config.yaml
n_layer: 9
d_model: 768
n_head: 12
n_kv_head: 3
head_dim: 64
d_mlp: 2304
vocab_size: 31602
activation: "squared_relu"
norm: "rmsnorm"
norm_place: "pre"
norm_eps: 1e-06
positions: "rope"
rope_base: 94600.0
rope_fraction: 0.75
qk_norm: true
attn_scale: 0.216
bias: "none"
tie_embeddings: false
parallel_block: false
extras: ["local attention windows", "shifted keys", "gated attention", "value embeddings", "hashed n-gram embeddings", "an embedding shortcut", "skips across layers", "capped logits"]
init: "uniform"
init_std_qkv: 0.0207
init_std_o: 0.0
init_std_up: 0.0207
init_std_down: 0.0
optimizer: "adamw"
lr: 0.000839
beta1: 0.9
beta2: 0.98
weight_decay: 0.22
lr_head: 0.00456
warmup_steps: 236
schedule: "wsd"
decay_fraction: 0.585
decay_shape: "pow"
final_lr_fraction: 0.0
batch_tokens: 131072
seq_len: 4096
doc_mask: true
train_tokens: 890600000
steps: 6795
dataset: "wikipedia_en"
Each number is 128 + 32 x the weight over its row's rms, rounded and kept within 0 to 255. Layers, rows and columns count from 0. Numbers have three digits each. The size before them is the row's rms in percent of the matrix's.

# layer 4 MLP down (transposed), 2304x768, rms 0.0437, rows 943-1008, columns 624-671
104:088207130099108155069138098151157029103119175115140129078131111134121126114146105094092134121138112138144039156150136120134102112101171145085131
103:143088140109063145111110112099107097136107114108109126156152066171110100123115151133193114168120204112092112135104153118130111205204110156107140
103:113108126061147121134094167152141162120116142126095105105124174130170107128133066190098118120074119105189119086164153109143128092128175094165080
094:102147161101168160111163121104098129119123130109075097195133099148155125140121117174132124172106093123115166159105129091186139131137152107169071
102:103125177140121133150153178126098155126114176085090157120160118092144143173186152101113182115206157126177167130135199122157123159193082069154193
106:113147138182058160102150099153148105145062126052133142101095104074103154135102138055060137101150167211125128141113129132162080120128070171083185
102:150180141113113182136140136121143141143158135107092094132143150178177126144136151127075137154097129151154130113153162122148149110147128102146117
102:088102133149152223146113143127105131105101102150102135104193165146088070107179096118150161088118092099101114146139152061198133139124142161118083
102:123167166101082157155128116109146141160132216136177180161144065131118167174150058096118164132109121144108101106140154111189135096213104142117138
096:109121189120151140155149168101118112107107116163067132076133114147076168113204145150187126117133171105123121130144124199117126125195103149109139
096:090118134109113130119115087117131158143101110159152125132086120156152125164117131151158103130134156135074150142126106132162202138127092130168136
108:135058089133150074149119145081093223110097147083115116103162131129133102146092119142111141141133131084074150199074158123160151114129142154152152
101:140182122143123091118087137132174128147205111113133141042136121101152129186139120168170192140200123158060147148154182111075175106135172164103153
100:124214115188133175156135103128126197142144149121126106183120118119130178157145179132116153141114155106107153110062173164137151131088138119107107
107:110160170066187125103114117104120126116129134147101139159124048120122152161195146119134138192122138181146067106123142067130139076128151114134083
105:121131144102099175151141129124124160147099117145132173104105118146121073101178103109103113159142120142065140134153103094121151198172112133120166
095:110142109144104159131118068163156148156131172137138151152185131145127124163181098159177136125133114139151142135149107110151094174150119135171106
093:111123102112141187145097095207167143122120141122139041088099080159168146094160142118114148136142121126114135086157106135155120081148144145129156
099:120132138180098160162117145118119145148163135181076156132100178117139073121113138114110093168140162093158178157081162116194134132099130081087154
101:119091208115134115137161157103151128109116129115176179132104111131100140144132139085138109141151140160097116116141152176079214118171117065156125
102:046158149082079141129192101137131134122087179121151129060200121105199125186163123133157124115105117135099130097192138107152061108107131118103089
103:138128178161196116101113118103137121091147134152077176097087120169148103118157107151124103095133127109140111131129107198187123159149143073071145
112:152150166127074137069103113166139157120144173178117127144149160148099134125125137120113117115154096155115117127128121199154152100119146099159160
100:120176134160111191076087136118109145119113127126113082151123111140131089126180090136118094141115133117179142096092117111093148124109119092148159
106:139142167103165149156138106148154157118187142107136183103135141128131159155138100173175125114099094124137115095074137190156064132170114134113123
100:154129148077108167151138086160120154100151161155132118078116141124128090102139076058120150132123143126134100152189155139131103118122123124130160
107:168143149115143073109075110040087124124048183142154143077158102146180149093143111162173176134139114111072123142167163180132087126094117101108080
105:147132159131145157120131162136116116133149071135175141137145041181147084161115121116128088157105168129138136062128161125075107182114196129161196
100:106157151124143105148210144124061088146133091139115126170116128105105146107152158087150141086133113142111184094105112113118167141152146071122076
099:122213105206115147085115144138140153204152172097159188185153147122131140170149134105143103124120111232091143173100124140094167099157114127142099
093:156158174190140148073082098107183065111150108152165140134139054115126130139163104069109073164173147153088134105163117118139079191167156121171138
108:155147140140111204102070121136192061158183147201121143163152115158102140171105140093101153152140184140166080138094135095098163167161167101091164
099:115165136100143119147157136094174170104102110088068100136098155127136140072116130179113105111145118156122161105181133092121131111159155116090117
107:176126135094107136112152073110124165159138123110136086132089173138126153110124130118133164160131089142176092114102112121132143133076114174096139
097:089074148069128190147128104116100181153222197150130078098130111157120145133092104158084068114130080111149092125116111123120163089178117128074121
101:088125110145145103132136119146093107175141091166112142110122138101139118083118099159178202166123078155079137131136131121138143145094162093173138
109:084159142138070154144118127134067118190171142204089135150175168106067156149133114086146172125150145070155110168076117101132133147088083108142119
098:116140154143134097179046152176096089129144154147080171139091094102115159121082104093111093082181112066158137117168110140062105184132103104156178
101:150110126123158125160066086126157133167129168126176121131125172088116124107127135147174154149114155102132154165162094122113141087122101120119133
120:123154134107155089125112119149120138103141087067156099123126098172169097181110138192148123105088147140078123095136185102137192164143168093161122
099:144147076107143211139104154100107170170087118159094180115140151147124178143125113093165144179142119088122160133140093163102124132048097088086220
105:145182114121099062135156127148180126108134132073136126092116135110156170127110138094139133105113117158166130112136171134146127104132124098102118
092:131115129132094123124052187140106089102116151099129136123103130113149167147133070107100101174176107131185098122166142132130161166103139098144096
098:089140148121183162116107121150154119155110156144103160131054081147066120111148159163073103111073117087118154112146164154116120142169111130081147
100:120106126186182134132063096119139130101084097144123131096067129101133142109098100080096135182164117186138176161202121106115085054190108129130090
103:126157142141084093137102133125051128097092133118183156107138124074168153167114179129123171166148132110117116114113153101142163134143119127175071
101:138132107090134096138109190170126119122067074171135128089115130120126141133068150119179080156095114139090113108079082120118134142145128163121142
096:097137156105059115124150134125160096116124169087142126140088093085141141094135122087126153133112087148155106126150082165143071128176092046117105
096:116173167102118094162104078129156174136097135154142161158140163148182120182118130065101075169128085085111134140093104166141133116128073129135100
092:118142070124146084100088169096062093118109091162164128078080070139134134106070152151166089144124058087093125148152119142133118079089126139115090
105:112126164097102147102127103107115088142100061162100131165140122097137112145139151124102092136141084161095169110104116143110144134126061089135125
109:110162153144143162123137047171159120168116138172123125120184149170116097161112142138143095105122146080171180122187084127147112127075128180137064
107:184146144158119139123105188148142172085147119105138098091105188135104116117162143149125130129142071174113135108117109123104129111071134149141124
106:130129148140137141159057093152130076087078140123111176072086180146122112101135169145142130092074121154051099150123172127162082116158151125105215
116:116059081074079128162070132153202096111123149114142075117108145091111117095080147084048189142142124151133139125113068135127093066100117106174122
096:126078120144146134114103124123134149134104232152086128124044081122166220129150120111086218097138103121137184140173146064184142140176145113105124
099:096106131159138119122136117203060116159136128103138143118157172070100110098108119135142199156087147172111088150093131153133100138121196115191153
109:192181112195163081149158114106054114120176125115195159142164121049163113162121097109078123155146162100187083130132121138115151131100067162150120
105:129169174153042138117111071141149185113208076141181155123157110128165207119100104136140139085159111131128096108135130085079162150112172138125175
105:075116125167161139100079096161100134087077064162137131106120097113138079149177108122142104117142132143111136190128174094125172125161144126157130
101:104162161160134199131076121092088098179070159101158117133142121149035112210151126112178161144071170113124092168130149145142124108106196158165106
084:073141120133155168184116114116147086160142050094120144156093113142145212094084142100141148112142087182121140131134136136113123127104156088124188
097:140145175121118174141054119121089146130192099177111168173061119117156123163114051080148072159131138137118187166121159151123159120149129108132189
105:124178134165147073165148162127182133160130062159148145135097118146084116171126048096114220134114107151125065135127087118131115109137160135129127
092:130137167145158093138114115153124173099143099145123104098086215104149142083173134127108178151151118133126096151101125155090157104120104126154155
107:130120150120136116093036157122176039175099104124082137190136122183092114072180127138149203120107131174136097176126114073159122193138169151148125
# layer 4 MLP up, 2304x768, rms 0.0475, rows 944-1009, columns 624-671
103:164112107148178168101142150166135071128134106115161118102142096099110060179137092097083117128077132147103121078154112190170074115109164086116114
099:156180151133159164173179077124076070112104128140155135140076130131114166142111119145138105157136121074168129114114137202140152069117171107086181
096:099140185142124075146158112075166136104064160086138120180055176096136072168118141124076121184141106111138099097126110135109137132114155119175125
100:204120116126161105154108159092162114147066083183110149116141136171124088115121142157150113128119086082142114137103171140125137122133105071131161
109:153104135138167122093156153112141233083095171088126081164144128084098073199059124095129051068126131162116116130104071185087165120139109170144186
103:097082110114110156133137168201147117168077108133136128107149149164145091118167180107206101118126174126141096142179127175090097063144147137091141
099:157147153155154082061119106104117125177110135139113122168120170149117113116178176155181061069114136101120094160106153130147086138096149081144102
103:092115142125159109171188096103171145072161105151095117109134140148103071174124069133208071172122130055126080047143129116120152163155132116087028
093:175073181219087077154097053174097153112147083134149153129214182096171100130135089109127180140121073093076075141100108092131093143110169114188119
097:113132098120153142113127110154147142086074072135117134148167161039143059168161120128095103103112086134074145136055122183093087169201170118091078
105:154077194089124135145112149128073142116125101090157138134150131148110076112143134084108123157116120122165151106132150160087115109113117125125124
103:105143189136190066098178139077164158066114158136108116173169102065130147169161169170154116109139099101147114151066093127204137134116149126154095
098:111130113119149092119169110111073108120082140081134138186080171158167084168147125123099106066128117192173160150165081134131100148168061130147143
113:127145103165194127141149108138104152141102144130190175117114137085079121184108084124095095170133049083082096132084123133140113088132191098137102
105:145180072109139092147110134112104103131099073155133132181092107138068139153132150144119131127114137135063153125114110107161028115101181146138068
096:063111085132235184126157170122092181118125158104136150132158136091132084129144073097152169112142109089084157111114136134115129104146125121107054
093:194087081124063123103143140166072162115111179141135176119172127160140049123163170062076133048183139168128179183094119117122115099124140101195111
096:147141128150193135165165185149107121119106133129166065111045140138120079093121164115055044102117141114128138143124139085131104114091111087155176
101:156133178131175143126111138092107139147140138161185118129103126082062087082056041135129174112150175159126172153133093152084131108128157096127153
099:108151195134151127146167116125108096143150130100076117048173137128112101145162114106133172108084126093135162102147134140154107121072148173182139
097:073103099168127120090138176086076171137142144131171115091127120058096109131104132119059092131094105117194166102173000097158064168184142116121116
115:109091174137145069119158041143152162125111178107212106113103162168152127128201063143145079091149113138103143147082158106092111126156132117110107
098:154104134115109108181130163117152127133084108128070062138134104107089089092125148096102135099189087145144095147160023176109115127148133136148083
107:133058148163126120083160157173077148135137158087116146078083113104097082168168124154145139090136190066198124084138122102084058138142105118159093
100:159181124128084127065155123162107116139103145100147178170209119118151113147197115072126117089122106122109152160086089223076095134165193075125107
107:129096206162148119163111174148085159090092193107164115163115150134148157159120108116087100112132117100142140152131148112170120135093114074195054
109:130144124177149078119142172140060156145119135062152133183158122166114133133141109082073081149136152214146171080147117137113016135071178121158147
098:135108111214088130102133151110109098134144103127097120100146149169093094136153104162140087140080134126084118099164178155173144101117115110093128
099:090197121138152081125111188183145161159134185144169133173102156119187092183213149139156063130096065085098128098076078100156081131121124126124135
093:138099155193149096128159076103109098172159095121172199121177126093124110141150108095118131126175125154094150122107158100161136150182120054126128
109:096091137144170144111200131199112159077172143096124062182159098099124133138154098102141146112165064139089126112171149103078104101127145173066107
097:092096114106150122095075224124099128156101164157175134176112098124124116108136151159116166119113088110104198054179069148096020099086121134163149
109:126177109169165136156111100091061133125189120098170120190123085121098076143168147113104125148095093084130131127215080139112130133124151146094148
096:148161139126091054124119106109029137103116080145134164172190164115152131122120158130085116109104114186118125099147159189098189100148121132158119
103:130029111143156172153126115171114077103088137085148115167151074087170045190143133115115159157089130046184100105115094114149127113120131157156182
111:083157078152109070141090175163165148097170069108091128187108094131060154137132090138114159131111132110181117134108110102122110193162152108145106
093:132134125140130137061178155133113135152172162166117140109114095067152131133124145148123116101165095037179126175153126146074152183118121151122067
103:089081117194077050125114104135159156169097186024126133097121162125116115141128119170133120099134113161131137144170066110125092141172115136161098
135:121168137165141091090091139098065157165141094093139127147140125079179095151076123054131141067117101112130138145171138117140115145119133131154163
097:162160120096176097116118089122128124157112107108183121158178113106120114097112117144119113097151188132135131159119103140100151155070162119130169
107:157163144114118134132155102167112151138156181142106106150084115132165047229155112121071132119128081155076115139162112114062125100090129106147114
089:163182132156103127086146019109177116151168128103128180161133124074103159125121109119172100107129130156140138143121108144136140125128144152122101
095:152137076071084105140106212142123185104116138150158157149177162149165120138110123100110131141102120162153182106166125156095111169085139126115122
103:150129166130127112169163140141147118122112167110106120155093120153119146194173111204088165096144130118181133101136127135138110129077128123158126
102:137093120147168089084119123144136087158095163140072186133142145101122109132165209127104133164174142090181149125197110162121118168155113123103112
102:137145096152140110068119165092098056152113106084130144101132180127113113126104110127122126126132131132149141098107059132123140143090190129116090
095:181184101117121163064136139099122148122113113137113172070126120128155156136080116115104140101089131107100122179085126103101138195091172146156159
093:129073142165175197108164162140108057118129111177097118080198118170083118138162165138048151129108122104171091101166124103122120111145185144158126
094:125148081137142054185115125127125098110142101125165081137089109173110190197120134125161072075149179142120097126138138149062099118061136123129115
104:170143147112125110096084126203112145123116097164096160108129121148104158154160140130076068123090116145112119146125092117152132178125126121109168
109:088135090101172094136099184139126131089125184111132112113169107061129107120091187168102107106120128102180148118127121158149071117108133105072053
111:137107080131134097095094094194170136116140154193109116115062143115068110149155134075105104113066078118101169140159126069090124146118139098094132
111:135090112096127136143143093105128158100123128163111176106183118082101119118170166142138043177130039108112096121187086177136114135114134093184173
120:153175192170146102111151132112054158130087113134061115156143178141095110122121126131148048087101094175122053105152143113078124118086167141097097
099:165103145125183119085075127087073206160135142162097137107145126137128120114155167142081136134133102102112109114175144138094105097149148086153164
097:082102122107147129163141099082148182044113119136131111167115152168098147160120125193177148148160128076101129140091193118094099164129111135135160
109:116153130172138189132103124186105125137081184138129122130114166111099100150113169184107131088105138108186136100156116142089150168121158128130091
106:123141142175101193141177129126071104108151062141137127102184137072170126141086147082121108130089121138127158073185135101106085118169157180126162
104:104150103168137119140111122121032159144127107147129091084138136157084102162109133090105129158118182173118155130135128166160140073124117075129132
101:152145163158158167142104105154093095112131119081121147088142146149055111119062141162147126146167124085110097158127122164180061076125117134125117
081:136055093157156129146106141131094143100108149134154101117126219116102136127131133087097126115158177163139136102165140166150121096124149144107153
095:112116131127108089112114166139070083102069069098132056174104104120076156127144125148100169095156101174142119169155061121114132157156175086136064
101:137169173139111140118098096108072112130160140104116121149125089128049140113121135149111112183144107139124096149163117132147118169137134128138131
095:120135126087081133111165117108114107113113151137118161078169105066094141144120117118140100105099051095179121144194138149148148154120169123163160
109:104181179118160119170135172131131134039156148132118164106136068110153051167090099147102131121111101084147145136096163094088147167074164118135124
095:142133134173128060141131149155075123172139140151090100127112144153141106169131125165088087140150073166119174150133111113139086106142139141161151